python train.py --n_head=3 --attn_scale=0.177 --init_std_qkv=0.0673
Each number is 50 + 10 x the weight over its row's rms, rounded and kept within 0 to 99. Layers, rows and columns count from 0. The size before them is the row's rms in percent of the matrix's.

# layer 9 attention query, 96x96, rms 0.0667, rows 77-91, columns 0-47
111:39 36 25 41 56 36 58 48 38 58 49 56 43 43 60 50 69 59 44 45 50 53 40 64 44 48 33 33 63 47 50 47 45 58 46 63 55 55 54 43 48 62 33 41 43 57 50 58
106:53 50 61 40 57 51 53 64 42 45 53 60 28 60 59 39 28 49 51 54 71 49 35 50 57 38 44 49 43 44 60 50 70 57 48 62 59 53 76 61 52 64 51 42 43 69 59 40
113:36 57 56 49 44 64 45 43 45 31 48 57 44 39 24 58 57 51 50 58 38 38 61 42 46 49 28 59 42 43 35 51 46 47 42 48 58 63 42 21 62 38 55 42 39 46 48 65
079:71 32 61 56 56 45 50 55 53 56 41 50 42 52 59 46 44 60 50 46 53 49 59 49 57 31 61 49 53 47 36 45 33 29 64 63 47 41 46 65 45 47 43 46 31 34 52 66
087:44 55 54 47 49 52 58 54 56 58 31 42 48 53 60 56 42 34 57 56 53 69 67 37 28 60 47 50 62 58 47 51 58 54 44 52 55 56 56 32 66 43 44 47 56 55 55 53
077:55 56 51 50 42 45 65 51 44 60 34 33 58 52 46 63 51 43 49 47 65 51 55 26 25 53 61 52 47 34 46 42 60 47 46 43 55 49 51 57 55 27 50 39 56 59 61 61
102:37 58 45 52 36 52 42 41 57 66 61 58 51 47 42 54 50 47 24 70 37 43 47 56 48 31 46 51 37 77 39 51 37 49 38 47 48 68 49 40 64 45 46 70 44 46 41 42
109:41 61 45 50 19 68 59 50 63 67 44 66 58 49 46 35 33 46 32 44 45 45 32 46 62 54 45 53 54 40 37 57 43 40 47 39 44 62 47 36 51 49 42 59 27 63 46 34
110:61 48 52 51 52 54 45 47 45 42 61 52 39 38 53 57 54 40 43 52 51 47 60 39 51 54 69 65 37 58 60 39 29 50 58 73 54 57 65 37 63 37 41 63 63 44 42 50
100:49 54 41 44 38 59 68 46 45 69 56 53 56 39 49 27 41 43 55 57 66 44 57 39 40 39 47 35 57 58 54 57 56 47 55 84 51 35 43 61 48 61 55 50 46 45 64 45
113:59 60 58 34 40 31 40 58 45 50 47 52 52 60 53 48 48 49 46 53 73 47 58 42 41 65 57 50 61 47 41 40 71 62 41 32 62 50 62 57 47 31 58 46 59 66 50 53
114:50 65 54 43 25 51 58 32 65 62 58 56 55 57 61 49 54 48 58 45 55 53 68 67 59 43 52 53 52 46 40 65 50 52 40 51 69 44 48 39 30 42 41 64 52 54 47 53
121:36 37 51 21 70 60 56 54 68 52 28 70 69 61 53 39 44 38 34 43 56 65 50 58 63 47 44 55 37 40 46 52 43 54 45 37 53 53 38 54 62 44 46 40 55 41 39 48
116:58 44 72 61 46 49 51 72 52 62 41 45 59 63 44 35 48 59 66 56 63 50 61 57 52 38 59 54 61 46 42 60 35 56 33 45 40 61 46 52 73 47 48 43 33 68 53 53
108:51 45 35 61 52 41 55 66 67 37 38 55 49 44 43 44 30 46 59 60 60 37 42 43 43 28 54 49 27 54 49 45 34 47 72 49 50 58 45 55 49 42 41 50 30 50 62 48
# layer 9 attention key, 96x96, rms 0.0678, rows 77-90, columns 0-47
118:42 47 40 51 39 46 41 64 35 49 65 60 54 41 64 52 41 54 60 43 42 58 63 53 51 44 40 38 52 41 59 35 46 39 34 63 44 37 58 44 51 46 37 48 40 46 45 40
118:44 22 31 41 52 41 48 55 52 49 62 47 53 56 60 53 40 64 59 37 35 50 37 52 58 43 52 48 60 46 45 54 43 45 36 31 36 52 54 57 73 41 53 51 48 47 65 51
115:64 43 68 57 44 47 41 35 60 51 39 40 51 52 33 68 38 66 30 58 34 47 49 51 47 49 51 65 48 56 45 52 49 54 45 50 35 67 44 40 75 55 58 52 38 52 50 45
069:55 53 50 56 50 41 57 52 42 51 45 47 54 54 42 57 58 47 52 57 53 43 35 58 60 51 45 47 36 41 59 63 64 56 52 53 56 41 60 53 67 45 63 33 48 63 43 38
081:47 46 40 56 48 37 63 48 40 58 40 50 51 44 49 47 63 39 54 48 69 60 32 71 43 46 55 52 50 52 45 47 47 59 48 36 58 48 57 39 54 50 46 34 53 33 55 51
083:57 43 52 55 56 53 57 52 43 53 49 43 43 47 63 41 76 57 57 39 43 34 55 59 45 64 45 44 72 71 44 29 58 42 54 41 64 56 65 48 56 54 61 62 65 38 55 52
096:56 67 55 51 51 60 55 56 62 62 44 56 38 63 44 57 49 56 37 62 57 33 32 40 38 44 42 40 43 45 46 59 42 40 57 57 30 48 53 31 49 43 63 34 43 57 24 44
104:39 34 51 44 48 66 57 42 55 39 59 42 64 69 53 33 43 50 46 70 47 58 63 44 58 53 49 53 41 45 45 53 54 48 40 60 38 46 54 49 42 45 53 76 25 63 47 48
129:61 35 55 56 48 42 49 47 40 32 53 52 41 53 40 62 59 61 54 47 31 68 44 66 42 45 71 51 54 62 48 47 49 56 43 45 73 52 44 53 68 64 46 33 51 38 55 61
113:55 50 46 32 66 65 67 51 44 51 39 57 61 46 44 48 52 38 46 55 57 69 43 49 56 48 53 54 70 44 47 60 58 43 48 60 36 58 56 44 46 63 58 49 51 44 55 70
124:41 61 43 54 55 46 40 54 56 57 75 40 50 76 35 57 39 52 50 42 47 53 49 69 47 54 48 47 60 37 47 56 61 69 47 57 51 41 59 49 56 61 68 49 46 50 48 64
121:73 48 77 52 65 41 52 58 54 43 54 65 40 54 44 44 48 45 56 66 52 66 66 50 60 38 49 60 53 39 71 55 57 51 51 47 49 43 36 63 48 56 53 58 56 47 41 64
120:36 42 47 53 48 48 40 58 52 49 54 54 49 50 48 34 32 51 49 49 57 57 55 51 76 44 56 56 46 46 50 48 45 55 47 43 64 53 48 54 59 45 51 67 54 52 44 59
114:60 42 65 42 59 56 46 60 54 48 61 61 34 66 50 52 39 59 57 55 52 44 53 42 58 38 52 35 52 54 42 57 42 65 57 36 44 41 56 60 57 52 54 29 51 56 30 46